From a checkpoint of a small transformer trained on Wikipedia.
Architecture: rotary positions, no biases in attention or MLP, untied embeddings, normalized queries and keys.
Training: a variant of SOAP for these matrices, 438M tokens, 6678 steps.
Each number is 128 + 32 x the weight over its row's rms, rounded and kept within 0 to 255. Layers, rows and columns count from 0. Numbers have three digits each. The size before them is the row's rms in percent of the matrix's.

# layer 11 MLP down (transposed), 896x448, rms 0.124, rows 603-644, columns 224-335
100:117122068102097097088088142169186108095110157139137193104127175100133162099060141110150099119088169106126139102104158092166170136160154144112135092166119124119189135106130195142051104138150127058141089085124119133053120148113162126121149139145144123134130121181171124113120078143104134103204137158074110156130145137153161169096118120077
106:150100112108070131138126154127107101158063121097157079114150178103084173110200126170159108129122196110146073195153161127090091135110142116091172117063145064122113120128117131071100105138129196122091104128132142167151161149131137078194074089106200181149115113129178161089157120086102089141104106104147127097141148179092182109143163143156
101:097091125189176132099101083111081160089131198133106107144111117139084153100109119102092161134147121152135146157120066118154114105103098195123107131168150104137108122123127120119128187037168116157174129091087130134065151127132131131087178220147134127169094101146138090145109119124109134097144145151132129159172087072169108136160122057139
101:105067081138117118106129118118103082084163187114083143091105208166097118075179169132157116117142058108131097108147120117210134047099150122166147178205165127070136175142103099144154186158065124144137169136153160102150135080071157113123155122166133105104117139093135169113115093135122161130133138090107121165135099089087138091126111165115
098:104118092172108147107151113108176172148079121169146088128135137130157139126118047117148115159192124157127141073145115099167122128176191125115140187123094148079160145146068121132129115076144148150101118108120142146118126154107092114090110193165149129131153099137151146200074100150106150177065174128144139182139132140159101108134142156165
103:086154117108106158111178152108119129103104127110046108190115099109173139087116087070100125144154097188136106086123127155107146178097068115156108152067127089114120167086080165161102072110071099161100114162102120103112140141158193141154120103082141184132147108150181130089151122112113171071096065088145201099203138134133157113149056108099
102:076077074156051099085116125169099127142152142184161124118100124128120123130135176137108177118132156108157153126155161106146076134141130109169095077127112122104148121149158120163072120044055123156111105111095133116112160162152137092180098123097093138159127134105177104113127109164098091118187071148115123168104134093111137111191138133147
099:165134162112144125179141166107101148112082100108120139168118158175055120163134163059107157114104131168077131106110135145122167101126158093182119152179118117176118146138132132154159109107175115127099138086095141111121152171119158150138188102093070135115149158105147138143113163107139108152163125148138216216109045124085116141116125210082
101:100125126066122152130183152121146127115125156077114096113144081123101128133111135077171144111078086159064101137189108191083146112134100160156128111202176149098049118119152128177196119106115142131189176093127151131130121147129146077058105084080176180106107152106124104098110138158134136199086170141107065125169189110165097116134128137133
107:139173067117102124128120162122134068122088148115171184125134137174203111136105160150149074135101158099175104081100162130132199099121078213138082123158127115145129112142160137116086076139073149132071097110171121133120094153081098143094097142169117108102158070133080180111121144082153111050142176092141145115108116132103128138127153126070
103:094111074136130132155102117157084128101137104136160143089162145170197119084158179082110193135126184131162172144159095117158125161127137166152123113088110108115189154138155095122079098125120159161125140093138070152092144166127098105148162180108051125105104117125180121115130101066134108091170123073136138166144158075094149090114075088130
102:109134167132106126148156119131093151113160138096106144130139107174138114129172120096171098136093104138112151156160152123237163050112167138124058166100173144054124123155172152132117127100169069155096076179176124132121124145119129032125137177092177091119151142203162154095121137109091150207123081180092089134084105100124090149125159078115
097:145124141120135127082072148147117127169153098135108145138126138169144134150101087085078132136149094126130132171167150100169142143183110129170154150119167155171135100152123061143110106138133110169177135157144131118129145162136223087134150160113106149169092144128153139112101135158142211099081150139182134128119115044132114130091161115150
098:146070103119119129161156123066153178117127107065101192153126088131158162145137111112116108178109118102142088153132138094122124139089159151131130161185108065218067115189139123093109126115164197147143136141117173098126095167084132145144121181153168128081128185172119104117068051095140072101089142138104163176164094092143128096117133103088
100:164154092144126159129105149124086158121103132101093095081078065073118150107176085104062087116182124128121167120171046079131080186116149165131099110087084149152111085170171126124170120145118129107076117104123093124158121160068104076113122134127186082137161121114101105180135110105077121121120122134123102166132090182086116077156106179128
105:128149183169177134134137084145119170128152128092093128100124143139134198158168150109100125141044198132121129157097123118110077115120138188104122103084119091185121148179126164130108194084161101141165145133105136108117119157130201164125088112168100103104122126094169127059137082163153128135111114152109147090058136155148136113055097095130
103:081131084182121112103127158159123129110151108118098104118175126084146057133064079185125154120188183191137173117142113105074121069130143138085087121116110089129123140112180155162139174120084144103117149127126129144101105105142118105107129156144110156177131067084138142129128129059108112142142117094068141135151173091145088066097161148138
097:157141112113093172130145127101220159118122153179148129078098163144152100108167048158158095127144160129117080078143158086088103135161168171164149161075146135137127091093113076178150158113112173132144201140160132151132143169149134161169065137136166159084111167094117130102157144132126117097096125129098108077105076111166115118097065137157
099:121139118109108088138120174108110155169152082076149107107118099143136117096120175105113114143142134083034159148087172148114184105153121125129066089109126171143104128119117176144068122198117177136155084122148158149165126137146114141132152078096113109080132133138140098103133125164142124132114134177072138148092119220134152086137135085101
100:094164163152126149091118167090176144168107186178164096146108114057174097158159083083170165095166120148088105142163119135163102143112074099064152209189170185158103122106117077137111109197151120140142121097143103076129098130159118115093137091145159098134128175104125154106108106128084168174112124089095143152122116085110178108198112105084
097:168117140104125112146085123100193147048181087115165168125145142152152111129183134137152110114100113117119129109114119169138134182155073130102145107121110186103096121154150177130146077133152150084126108120101140137146212091146095176153155140172081097179158092137155140141087148127154115112078076105104138104180102128124120118130096067115
102:090176097104173148195146117132072107148115145127165093194120121128090181131112136076134105124185096171110147171061103146150117159187111051151154137154081105101117132123112133143117136153130125111153116165092089180126084093137119104116149119140161183189165137140119140060121164106149188092172143144102124123092041135091193123145105186165
108:085124185183056100185169063077082142154181129154061121138097159144131097125098125159170087136138099117176130105126112086132089123123135133127111141096103132097128156125154192150163139102127111118148135098159127110143141132101141138134160103178093107111107064164120148114131076131179168127125091080197187131189086145143165085161152104148
098:072172106078165124127124149148108144074146088132135076080135121125191100148176114127090161159122131109134116094117112146120173159129139140075152168189134039128126128143127131134145157134147103175067147123093094103133161178090092136131130175203067111098110115144120118107137122094098082102142091127124133096206052123074107105150124119158
098:112099123087032055078117122164168160131149130112155068163118145136114154124166144141144189121190166151120135176100094087111114146152113122101152139105110065172119191130122083115092094143065160113152096124122162162099097091094105164159130135066138168064124161098125095147140075137160150142160057134125132103123082173092083070067112166097
100:128086172137048157102153157098092131158164156156127094098115049093143103057094122180091099152147129156093110114127124089229159110140160142104139137150139129141135154115115105051132143166160130172128093097145113123149134133129080068116173140117111143059107132157124103136132129177085138075111098188117115108094164103099171138096092142161
100:061081056138131103093178159155150122110169222160180121144136172106125178158122138143174120140134142122145099099129171157122118101151144160139164085132180159121145143116167142136197153125107138112112104183099199185076133179093109105104076106132140107134153094139117113093083134087140115123098137160154069145172109145150162106103171149126
101:137105123096111109231093130132113108135139165108137099213065111090112101156164114095120176111075189091156082171109082166175129127202160120162141166140116165115049137165126104214128181118085111130096144115168144131125122054135122140148124122179101122131157114125140153114127124149123157157097151165146150147134099143139173158153110107094
099:068138078071159131093148144086185134178099119142120138082091185081162150135102174115139146142076151170171154096118144117112152178102095121192151092149148150216127174131170165124173126139180146075089138084164088141163158136126097119154113067108131142192090074107105146118087128091186105108142145122138083124125105149110191149159139081115
106:194139113131075138112093142121115160132136159132113124142163131130146132121151145119103138142082092119126163086122135115143108127147140142110135105172161000161137148128157216101138024139132111146151134127090132139141152111127114079144142118126144121160148141135168140145103136172167166103085107150135137143126084103111157149087127138121
098:158131133126113136115125117121171123142162076136116155108124113196133110058143076084158137110178171162101158124144083081161149155146120136162142106113162145165066137140125104099140132144212148125145083137179104179184109120124110086158143148126133099108107075120106167171111123175172103124118122095181133188156075144134082109101072079159
096:169075143131184182089158126148088169138144082107169138121098075114144134107143188183158144155149146146142115098124069148118109109089188151156148177150089058111119113141105121169058121151157125195123158124108105107110082138122131128128139116110089143147163112109124133151143163151142106164142172142097126100087120111180193145149120097133
100:147099236158158112099134116121145088052216083128149156127129140193143162103168128135084165159107132148100140117058118110104135138116114106098165150119127138176125172139096099114139181145123112161122153099120113134096072143158100093119147169087095144123178108129131110136129177061163134149133138162128158135131191139103120110159186154151
121:139143152139153134131123128086151128038073101093049093078155130137091193084168118124091182139087114076124097136098102107154121150125122180112135090138177093106140115085230130110149077107116167157088134149202130157140100129118119114193106158108115108088146144082192123141139175093100112152104178114142095139112103073137116108133145099079
098:141206110182171145174076127109130166140135115149160146070102084117126155136093096108120118125098127143113125123124088130150124075102148071103141139137124090084152146139060097130191138085126153119105082175077145130066183134163114113141148115099126117171136104120091120146113172158102104125120148120064165109141051130124167111123161169144
099:101085155149165095092154139125154146148128102175085131109154154122131132090100137141133092159149145130129119166091165143131175130097135111069134110154159115137113135137141147105089121090116109139135129102135158197116118137128150151083156116122117127083103160127148139145116119092113116147170134148118133072126058092040133152084070166136
095:084124121113102115130176121182130124130163123124148171000143157132061101118082144145125146103154169160119136122114081165141094088091146149084132144144116084108147129073149095126121153171138139116105151090138146154154065143116094148120137102106101102119152159153102166125162111087092168112163120114123067118065117138041103113142134124146
097:149102058088126151146140145141082109127093024155127131125140191087120085114144113124156126098150152104145148114164195221177096154117182147134101119127107129150160185147104088108167107148182133159112157125138100121153127064102069145137088206118085109084122189179117138176190141133138102150108102128138135163112124123153123107145143172145
097:122122158130169164138133124113130176095156155066157120162087158104201074146064159091124134162145094149102152178125077109043140166130120131112135169094104130096135117169181166197133082135058096166164114169137159098144124220038190138187126116140115137132147118090137108151141136085151169130146139076156127101118158091105179138129117093179
100:137162177116145113179136074168050147083145139147161154138125104096171039064133106129142142138129110087116131111157154135181125092126125115133111111122187125125133114084150165121163160169074128125092132061150121181134122102121152087187102094118074136125082101087067135121162092101113093113162166152106111161088119110114206164148186195162
103:101153142135148078128077032126120104120094153139118147149112121109095123107106143141108130104113075120123145153100146104187182111082160171147122147068177165102121137162165102169172118153133078122133104138142172160127155165164167133121147118132086144098188118145125182096078170136203105102087110135143052146127129145133124163132132157140
102:149132170117145106097159149106092077149131117123170092116177095104178138156102119149103109138096172124113126129117170103155134143123129078148168082153162158079152092131123135146112132098152167113163107120077119155115153111154034169147123140134110180111137114169138152146080191113166104116192132144106134090143146177119133098086147129131
# layer 11 MLP gate, 896x448, rms 0.125, rows 604-645, columns 224-335
105:083130119069181078104158104133178184102132122183148163096124110245165132126139114191075116116102125115095129177155122133139066114102099135132116136108173134102091113155089199130101126092184085117159129096106078142128151150153076155101113180112100141045125112157154127148038186149118146176103096158114172173181141162139126129143130164128
106:102155128113121158181085184139089113180137086133122144050108100105139117106161080052130138096151141089091097124157156104115116107122137166149148140130129110140106035163091170148108113135066127149135128146180103098103126109090128138123159109188085104103112115145149245142097165096078106110190180140112106130121160162100097159144108105090
099:118115137130095175115181150170148136104184128063074115119078116159127113077209145166161175156064080076084115167102169146105124136117135121113102118124095125110105128108111094166156167118116096107133135109082142138094139108143098074156167092131156096136138170181164148105069137122100122123207206142123111092164114092148083137188101137137
096:166183171132106049090130127128094132152125165129122163135107131130095066142131078076140121114114115091116176078056117164138095151096112112183132086087093189144113113150157085135180163148118146096144141159138148078110084087104121102139132046146100109133058148168168160083167177096112132091140115060144167111138126158103134111104126144178
102:083125126138175137132108152135138158080111137122124165160114116111123112144114150113114122156165134096139137165138137098101124105206136100143132178161134119127133126154124110162122172150121080086064166126126150128178112140035113081116130122127141062098122118111128110136099093094183175076147136170111058108141124125146119108117151136163
097:093092188177127130117096140120154097169108098110113112128156151143134130116171117186155147119131150129118146071165191115127141096129172091095146154177151108139112118134073106111163059109105145115075120087114091114140127116118121128098114161134105146102096121166070145086125123076125189148109152145135161119168179102143160083108141145101
099:197162100165140149160092154093078149178110115142156087123111120130116071107144166145103136166110111118088129091088124117140175103147152116118133140151154123168107101113159128094156192233120103180115141083200088135074146152162134111217143069104125110128099040135134104162107140111127086105110174093188171159113171165184115189157176178146
103:119149183107104182116128139113094140107095142068139089146180073119156108082124100124127177106104029217060175186165149113151209106148063086115142087198182166152124124142089127134129156146143197121126067059101088147093188128116135126113138095105127136178103142177130134117110154154123089136058109113117121110148146126084130141155139160085
105:166094187178093150102189097139119156109133086144125159168108116158159122115123110138140082134126103165096099125121017050089080130160118111164097169101127173096084143102127142145066128127179176104159125170107125107114100077137132085114148166125110111119118140091152119180107075137185098155158200099100107104094168143152174113101150119153
107:099176219149180143163151135104176109111091139219121141110106114084139149121097098092121092218174133148153136109134149128120147090085167089152085105123134166198156158110134153146149142140162167138101137126148115121199109079107136140161057117142145118136171106109165184183154072119118143156185142136120158107092135133160128138145181166132
104:124105119047125149171081108161092097121137097144088099134096094166118138122104047139127099151136132159106133098132083118094111122151178106168142145134135092107178114167079084128125158152132155108120096161129186116114091106158139137112145086179108155130122133136174115062171118094165121136159145151143153158141115163163094066139181089085
097:152173122132142141123153121135197175125169144174131155147129101146099145096182118162150138137112120101136066085160130098110178137119196084127126194133146146174156099147123177180079165157099129168142115116118155103168093086111180121144146147153138187137192086098093123150127101094151123116124120138211144156156132127170058079093197126147
097:176120134135155231066164144106118120124132105102113077059188106147054111094174062153114153125087099119145140147114144132127177116135106140175107123090120120114220161208132199147134151141107133114147159132126146130124097063169115125145209132106112066127138120134129149066161156096062094108119121085129131166191126109096122141157119125177
108:130099145100128146117102181096198112106154112072097136162161172135138135164167116134139102158122113108133133184086132113112085182140153042134146071157138159133100123162151076142156117163114128067142081133165150076139213160102093140096165116099098131152210138094159116124133052098106134159168165106125161096144093141169156088157144108101
100:147179121116083096076147126124178104120086145151093087068143154127055203167131045106140146100088148125089102081148088126142088087171137112096134154108154137133160183161114115157119176152150105155106142160139104129171110098141044132130166125166144159114154210093148067138039144162137101161169139180116102146118183130168158115176158199127
100:129081145189124098128137154122153115121148088181138177161167134138146164151142128066135124123158138131092091154131137168116149129117179090146028097149139069074136114141079137165131107103155133145093159132133153074135150167118166145082071121120198152128141131169104107123106102112127107129147131108133129131078085126148123158156098104076
095:164088129178160156115067112072086141177086179210123093098133119137148104181161144144082128163123102173129122182089123127139134152150098196129150102113168088138153098159071128153113189112098141151127180138145107117083062139104097076132172152110130116086113143159130144164132133176157091110090182112144121108153128099156124103125140086105
097:173068135137094145141126131123138117103158147146062100164141071129148098158126089160072111137100134170103123134114055162091068113153118136139128150127117181130153181115124135101154115149195092123163123082089148157143172135137079108159147110130053047103093103142175125099093199120206143078155153123194097113115110089142069145162115160166
098:136096145148135112122138141109099145086081104121131175110096123180083113088149122124081101160118134178090103200141094162107140177117109152149169090149156120163119146137125117105122152104087152076123175154153239128096142117124103077093088100179146180156158209135193036112155118069110103148113169136185106131189102091068091104147134104118
101:162155128108135101126120083092152087143110171111124165137076141119162093130154124185166107083095138147128106178085089102124104177137169040083083103106147132112112110096108091100117126104160144121166130156104146054167176138139077123076210167160116153165148132165102147138151150172141134156107147133108134175153133108169113135067153155116
103:142123091144172170109141150123150107125062126156147164105129141095115155128149085153096150119140146123120118141128161195070124160155150100107076123132119109103118063090120162153105177164104143129120091119178140052132041182114079072184190161164127089063125157118120122205135152111154190090132132142164159116096087089140152131086069112076
103:168180094072204124174129161089113127109180095129104108130107162168103129160176079116143221096102108092043133134164183083135126134157135122125088145105151126121098140149130163181077206170139164197150109120106098164100177141136082096115158097130143132060155130123186113110110069112091052095147139167137111126138116088076132143163131106100
097:136164117118086098102097102128160109157068138145148134167050129150188122117144195122093115118168139128123115062176142134065147041111108096091142126134105168095158057213096145100172120120192100093178119105165120184117136089103123142115115136158140140199108107085131095109113145124161092166155129116193120079091091195133125142130120109114
097:095178132189137157096124160125163136069132101151102099124126091105172103131123151169126104184097149134108096081139112125154092088107164120165093126155088167152140099127157131179142182151097075100132113133071125079100142144068025108074113093078098181155124142124176157125145163145129112143174140124077153141123071102175151155101165122139
099:129103174108141117138134117096092130164088181123079148110112165114121110106158176158184114086130076128113159122086145130180083125200110144170113124072197106108165115116154099094126166166132170147186131113147094123047140116135143105095139089164182200125069087130095172189124125127216122138131166192164117150116151069106138143174155086129
096:110138163185112137177194137047156123094167074082080123160107089138108149156148068089117141130135152141123135109101128109086118150129170154153101107144186154078139121080132151123107112136138075122092125172194079109127153136147132114115081150148146126079160143101131152143111109101184160157156122103142167110217106211112111144142184105165
101:112145157144135131180120167085125175160141155125162117153028157109146153139071118162107107086089120128113139114109117097084150088168127091057104149180173142123167116192162101162152153171131143090108106155098085126094102117110128089085107085122081099139098173108113134128130134054087181079110175085123119109155124108158091186102139136117
095:099130124078122121106190135097165152102141131149114110137133120104138158122071107099110115131168080132136127190116163094096081212109146115160137149143099102205118131124108194140148110157121136137132101139177124119129041144150137171072138129173125182111107116153127112102123090106095135086120107109132159155100068137118079135126161166114
102:139048127139116141030146127097117153163164121182171109126130066157139073159135161116080106070115105147124118076092114128117143175153143109208065117128185096116149145128184138121101087130142104145128134130143114148104127165133090106129170138105170140095143105128131131125105077161133141082117151125110114149103134117126150146073163163149
101:141122154103120141125099131163126160153066174170160092115151156112141114093141124151144124103131149100115090159117094153113155143161096107062115155159145122153135124150143172120118007090115142144185112151123134172146071130178181124112151169135164171186115091102132125093157111085100098116150176108128124149032136143175129158128122097117
099:124158064179110144097106140146139117120145126106176067150126157114131138166140088135169178118136147107064086055128096051104106126159162148117149150130091178148106131165148149076110145155080145127156112115116135092112129136097171127141143114152079122096130150133145177125125099181118145173159118109153116135143091127160132168113152148133
101:193092090132069142157104077129108100150121128114159107149125125148137165143108091131162112123073081070152137122092131125127109126108120112157093181135164112168129124153164163078144169101147143112140159128095084096125134181119076173131131146117139117129150117163085136130160097125162119103172191186129090113083060110095142100169166145092
121:103201125161141161115086171092162099055087167166115084115147152126152133135129149097111178103113099098123153093107123207111111082165131111078140077125087138142097116123176146132100178166095120143127129151120102154100132134137136151097140155119192114123083132102168121167139098102134148155119119119115148197133130161147150109164121129084
096:127145139105124164137114162140151153125070124149099113128150160117118047138128116113162170125127117138166105141117094155104121075132188148170129184144131113088084196134107160088122125163153106172150133196156120119137133166149111185095122095160056161116134107161143112145147159066140146106128083170128118095146072090146096095104125138095
094:186171112119136186096164103129116154106167089142108136128129097194146103145186128084127119157201108103093149117162170130123174198073094114098130155070112135145078164150135159151113166106165174090163124136129134121126122038152107102089126201164139118164108128096151167102148161136154094135125136063168147143100083147155146079151126144074
095:052131108076104073144066129101101151164149148090176093130082136132179143133121145218164112160119145129138126090137121174107101164132132136121172169127132132154141128099157113098175107088094149086099118176101121107140093140155143104097106139109123168065184109181092154111132152124128095132088124143130141055034155149147134121073154114100
100:115158107155086121108110073122137086131108098145099103113140102094122141144135164099205162195163108182119118114173117088119123071095076167160097095122108117164107062146147108087118099160121141112126142166092172153158123185127156133108120113131120094138104118141131116106121133169135148124112167123108134130083171128103172116106120101122
092:143225191134179082180099169166144097094091133070142193088132072113130105127158118088131092067128091161043108175109202137128107133176084162157141166161121116202091096162156166090122109143161134108128072090154087101133099187147098081132141113087114109144168167118109140156063120118178141140184108156128095130115158192111120050128150115132
099:134180140131112122107100172131203116156145103109125148161077210124139141110109107101136106143101099146125121178147096148077172131141121149131168155201129114120089133108130119143095133149135158156176185102135135103160199142128068081077162168188174140115166123151190146230107122156161080153128090085130134089180110123115122134115135047081
102:113172112153105117147062106109159155126081141113109166142113135158096144135135095108081161154168127145112119121150107162081066127122150091103136117106142122119116135106108147093094204149150162095118142157128115064166093137144080114072106122073115088126138153052142142173094156106109123116124129124145123177175146114186117167150181106111
105:137055107100111137143082178141134151146076086165096120127111127188159113077144046086047061138129129120122158148097090151170108074145080089110152083086149145169157168145168108122149143117105133148072113108157133078143144171109174137104174117107167093106104064043137074097115104120156164143139121160166132112141118079084138112142104157175
100:127083109135136104102112099137122152156126141137215170111152126110156189156151125139127120088123088126124091126112168121094148156104122110120074104172167116143079187188130129141082115152181143064125108143086134111111132154095114108153096172104102096111129128130123073148157133163098136117080097142039154080089157162117147169105083136104
# layer 11 MLP up, 896x448, rms 0.128, rows 604-644, columns 224-335
106:167171186139071176183136158088063102185114128109097138162129169127131103122119105180148142130159141167145160099117125086092162136165095110109111128147068149114141130176142076159137129110100154093152095171118255118130154162127176104054099120099147125181112122111101129111105106135131183113078184129089099125120113147107059162129123163146
103:146154157127154184119091121144143124126105138101101078084175135161177165138138119119117153150140120177114121173132123099089163103131120183074132132123111127191171195121122149140149095115074144066174168195127086113242126089138104097116121084083153148070053121077155220117104069116060166144113134170077168200127097113165133103076105159094
101:162146072164122124120165129150104149117193172178130080149094133167167113115167136111124069167078128123169148138136156141101109097069095115103163147147100166107046087133158152119126089127132117130124163113052155137100135080126136093137142160159131104153126175096106125087089120110116143076166139113087094105139151097166113104109062117075
096:106117111120148168123078087186132132107118131133158120127153126100135142117074093202130123163188106188089104156155183122125147091177122141084128151120108113078130164109047124153152110121161178130175113104132120177088124161161158128130101157078143159159079088064111108142126107153169162186151140156148101147116145148140197161105130134069
099:154089089144113059124149081095080147143107143120088100110175163153141131126138156134197118052143079117202082091128112129167129117097126097116153101142133105124149116183075154152105106159112139111143106134127087191141120083172114133157140097156132142163170209112131123123142046127119102126132076115153174181106109127123148068139132141136
104:130126090101212171045109153095114162138086139112103036133163114139200132119132099159103145128170129057054080147121137100103114082186170148160126142156127154182162102098078088114168069115157134080156178104142054090177176072156129108181151062142143164074173091146131179222084126144129116150167052143096105080202108091110158122113167141104
099:138121131112121159157090099090101196124107079110164120104099147088108070145166156113094152137124107152077128062083119145119135068108148167136150184160075102158062176197148119095138150129098125119112161100139164116156069138161122078126131091093139088116140104122112187108140151146158070144065123117158166118176152182109142121122151120097
101:035144123139140158107136149112138116134123111089130089105156116098156122099134106129037116092125095167108121209205128124116175144159091113141150151167073132128172205076091076121079189105108188112129093131186135177137156178165156125136112143130178141143202186130115140052163160116136125071114164092113053166129130093155153132117116103080
103:107159044104195122068116153118115131159175164135160103147107059082090179137114138115110135151148184113142090122100141162145175091148119173058138105173191137192138071111105141096165162119139079169062147107123133094157156252136140162122074087150149167120160139224118102077117147129154166123107051207167160148198103139089105130097140154092
107:135119138142115126127108120124103134127149093103106150126148117084109144082123142132118149089131132154106126171156185078123117150138126112141170189158190139122109164167149108118115078129133180087116106075123139180142117079136155150136134072126181167085114140100114118106101133135107133096160162083156131175100114127080106194135153117132
106:097152121133148151129132091144113105139191149177143225151156098136125159118132146131135079135147156111145118097126160100131101139134151181150099107180125158127134117099143148161078148126130074102121062118179121135208073135110161105146164140074100119119097115191132173112106099132130102102108169192068120163128155129156077195151165052131
093:151145166157117160123113080114147133081108132206103148217173090046071130069161116134069120121154178121086114147153149141111164090108196078083146171112163126128131158134155163145127141101122140138139161134093143109055076163132138175107117161179123113128130090152126092103147118094135162125084102185140149112105147150129124132134122132178
096:118106059107148124122142139164138154083144110129150102130054188059144159172095087061102073178173106095132098116144181102156073105129133107150082119121100129111114135135158110152127137182103129099131060107112083151135144113190131183111100129104114134110128128089125062141096092180233142144146148158108173143117138164189133092139146181088
102:053083107120121146092173126130133179145074159133123160093137127123082133145163114105107130081132118117160115125111103084135122111110095173139177173141157059150069176135141156086127146084102104084106128156143100127126152164107123104125042141142159095127107107181140105137119128136176105123141085143168102111114196127138137106155138128163
103:173168084128117092122129122123183096139078123123150164091134146174067130129082107124115171109062129165099144131126144120113129102085143136152217151135148129061150115120090085070133106073167123112104122143105092110194101110148132150071135100127108176079184109075115104137093137112082114184113153180121159072135167074071109097128119169072
105:124164166137095119108015135159135104075127150114071102104114100127098111093093091176104144137118152143152122131166161130088091137212158080155110128120095152148135152102112099121124145157086126143147182130093140141199123058169120087135128101140139126130098198119133180126152117082128213119161141159092062126160125183164114071107137165187
101:119140142106149093115118102121195160114119111115135151170120119170118158149125098133126104157111132145105074181109133065156150122143091142047059167140143105161120174132150148061100142162151151143109167193182120156115128122124112086156140065150105169113141140093102159134174146132139165177120140089151175133099190125120087143080103213108
095:169150129104095163141147158092143143140073132148111164127109102169169147151175141096084121164156139156191154147091144103184172124091119145173102107139117122146098120161143073118098127110153138166105073131136081159145141163192128211065105102115138149157135137129190130150096128156118103147122125146147126120089103041138148113165118123037
099:150125145076158145095164136160176115114123129153199120119116102116144123171130111108169142181182126113110131127091191057095103134135090147116122120105196146157155109150098112147157140150152135161065142151141069126184128125090158138134148143102126083135067111064083188129109168136146103124101103093095082097090166131109197148131111107192
101:133147116127098124101156059150136047113141107153130145099123132096110091146130117111073149090146120112124059131030111097153207122116110117207090119169160112161136126116103148104195136143129150087051143110118128080096102071086153127137190137128135056098145115146168097113177115171136120126175162187156114138144125103109128101106115112154
104:111145115119106160153154133105168145171131086087153104144160161204170096125151151134194153145141173138149151057109134139156051090146066129075124073138102098110128147138120190133149213108145114073152059112135168104076144100157151163106091156129124142160112196096106131122092154143080124149114103068094112099104115133125158156140069090109
105:116087136167074122135181142187160150134165128115115150164115109084134129120096152137110111170109102076174117093110000148110142142133093082186165101107103063111117127133147146144192111094112117122073159095093121160169090161146153126185082106147102171116084125135089135149079111113145161142127143097160100124031120127155144099103120170132
097:121196031096044133107130101111121145149093143164136103063125136153134153109149175191105144089148098134151079124113090187143179084150118148156135142167117172111171093184123100179133110157115138107093143132142132132179102101180118098091160108140130187124120108130144131110122117174123119134104122070149137111122090177162123131117123110115
096:111147152112130105136086112158126131115138145113120175120167163182091088125134132146161087102164127171155084123161129183156060083135155121103159158063088135098166134120165120114169104125110121130162130160096135127103114179104117086100215156078124152077155126081156140137114170187200095130164092123128134178140119160210143134102136121075
100:109141128168027132097118144182111100121138109167121103119136085174128077117094144124074077134109169091123121108148132095111173111110113129146082171153172103063065157143118116116084156104160113128080170125162110123114146177143145174187136113107114144111165152121114030126078178083107136164107125131116148179104090079161105103077112199108
102:146108120093093107138155175148122063130194183120167154152075137134138132139138120132164126117094165114126119102133215145187087116095103168133127165176121155170175145142162114143153204091092100171115166139089143151101127115140169139089126112112153102092088150088084099096159113098134193142074069137153096117168151099101137110050105142127
105:090130154094074056114124103124111129150131081098124135101062136063083094193118121115068090180169084159131145110092113177095139132154067068115135110168172100150119185135132182130168096159177136094130148107137089115103139115149127137092141145169108123205144086110154158098142137083167124080112155127107172128131121129139145189129193151052
097:101119143110108091135119129081133177167123080178138090151099126050157183165103116135111126211131109160049156136150177064081102143105155105093190114175098082157127159127135145138116115191113173163140110119117151163100103118154094160102114084136141158097127124131104094120134088133154160102080154109155122110110142111173112096100164204073
099:126093123118139143056108098102138154157165084135137136123122049168149102177131124101125105090125133108104113100156126080080126182158093125183075152166158107118147141155184169139077076110173130129161148106122096136103163166142104149165185093122166117099130107135124155151086110128128120049169163164126106119133104108092153138075153131149
099:143158118157101099151112143103141109055096155129138171147142106147102126131088088110102076155099113125112101081102110115127050182093173159125132162106103109097045133143154074162097139128168081086145165124110166107121117117127088129146203071148141120121160154172125117219066157162122179120112130155168088122157166100146146089085159139120
102:139151133143108170132090106151144168105160161069121121154191150095159140117154065162225097143137132134186106091125144125088126121100181193129121123139098139112143120179096129120097166108044161097079075060090159087081087110167112128131157089117049113114155103064150125135163125104161168086139175141108112085136155108086144140109117099144
104:131164137129163092081135074070128147086154175103169180083050138069166110094096099130132106123129121170059112160144110120111182120105130082091095131123116163098101142156138232124121156067174088114198143111131155144153111091138106094105190139143114161180141096110106127099127100168123158118151208120095141142094158157121141150134137128081
124:097167120094214192113126184124125124098079119159128043126152120110090154155161140073078123110130113094086105095090123105133141108178084125110126108163065144081130153108166126094113140149144135087135096137047098146114105158054116131151077116138181159159102081137170146171178128124093153150116127111102171080089117167165149132129104181100
099:127137189096111105107159173117082147132121133101081126122095120148122100106131168155134141169090164142098210126114164120177174134138119140060149180109128085105153065112125138111122142105101086148081143127176056138115135110110139144085109179133109114117115115097114117112101156121154059159102170139166130095107165156140134201102114124141
096:200142167111137162127142104143076141074165118174110102111096103124153107107147138122119199092141104122071141115086120117063166144124113137108143158075067132146087120118117110119084167100171115103117176131134110096105108091156089059155110177152095192127106125093132181147132151113129109075117067116160186139130116168141091137091135098084
095:089146114121105145167157083102106130103149185036188098097157192125114103164076175156103114140130109149114126155157122190119107137103136113140123143171121120122085140066098120073099168090105135116168173168116120143109122142073133178093086145135175108153213121104093143153157106076103146125087097074161095146085140167079089118158090109187
097:158128127091117128074115143103158133142139179123111130109100150138088147181076148098148108196094124132125194140184100128136142166088116135124166122115106116092203141161183160136103140154202081124138189138144117230140150116153204135116090163119153164138070117136135126159117123173125114165144223075161115168094134173145106111111105108141
091:166124139139125114158102116141106070164121100101104151130135139093166130111105157099102051085141044135123112139120168195063136113150150131105102096174119079084063156127134152104148121098138102150138097136125125100075163160105119077163101155120071178117171162083177116135073104108120129142156164148102169151141126102159114077152166140104
100:102114113082154064111088098164124149171130179100175139071154111124171165131145095146074134115146123120111165112070154133128177107132172150144144149161161199148104177104133120132154096176150114088213101142169122128159150104098142141141090154097111086110085119135145148116119117129160162071126132120090159186173066142120172196069137126109
100:128124145167144070194128082147081213141087167120106150150128122082172123135181163100150117111115174113160146126166120104151147163129102144092076097144094165164144079199123114232081080126125125074156137136138156180085094119117174125119096180128164141092135130147149072101120155145137201144126121142154118115083126078095075163075126118184
101:125118141123187115130159185153096161175097166130151096097137117170147121129137134103120133134134141104106134140138163096137064054166160114112087129171151106108146113164121143149105127118089108139127128164118162100159132072103110116150135107083120130151151121180096105161099168128140081108108096128145121129138143147071147187096112095081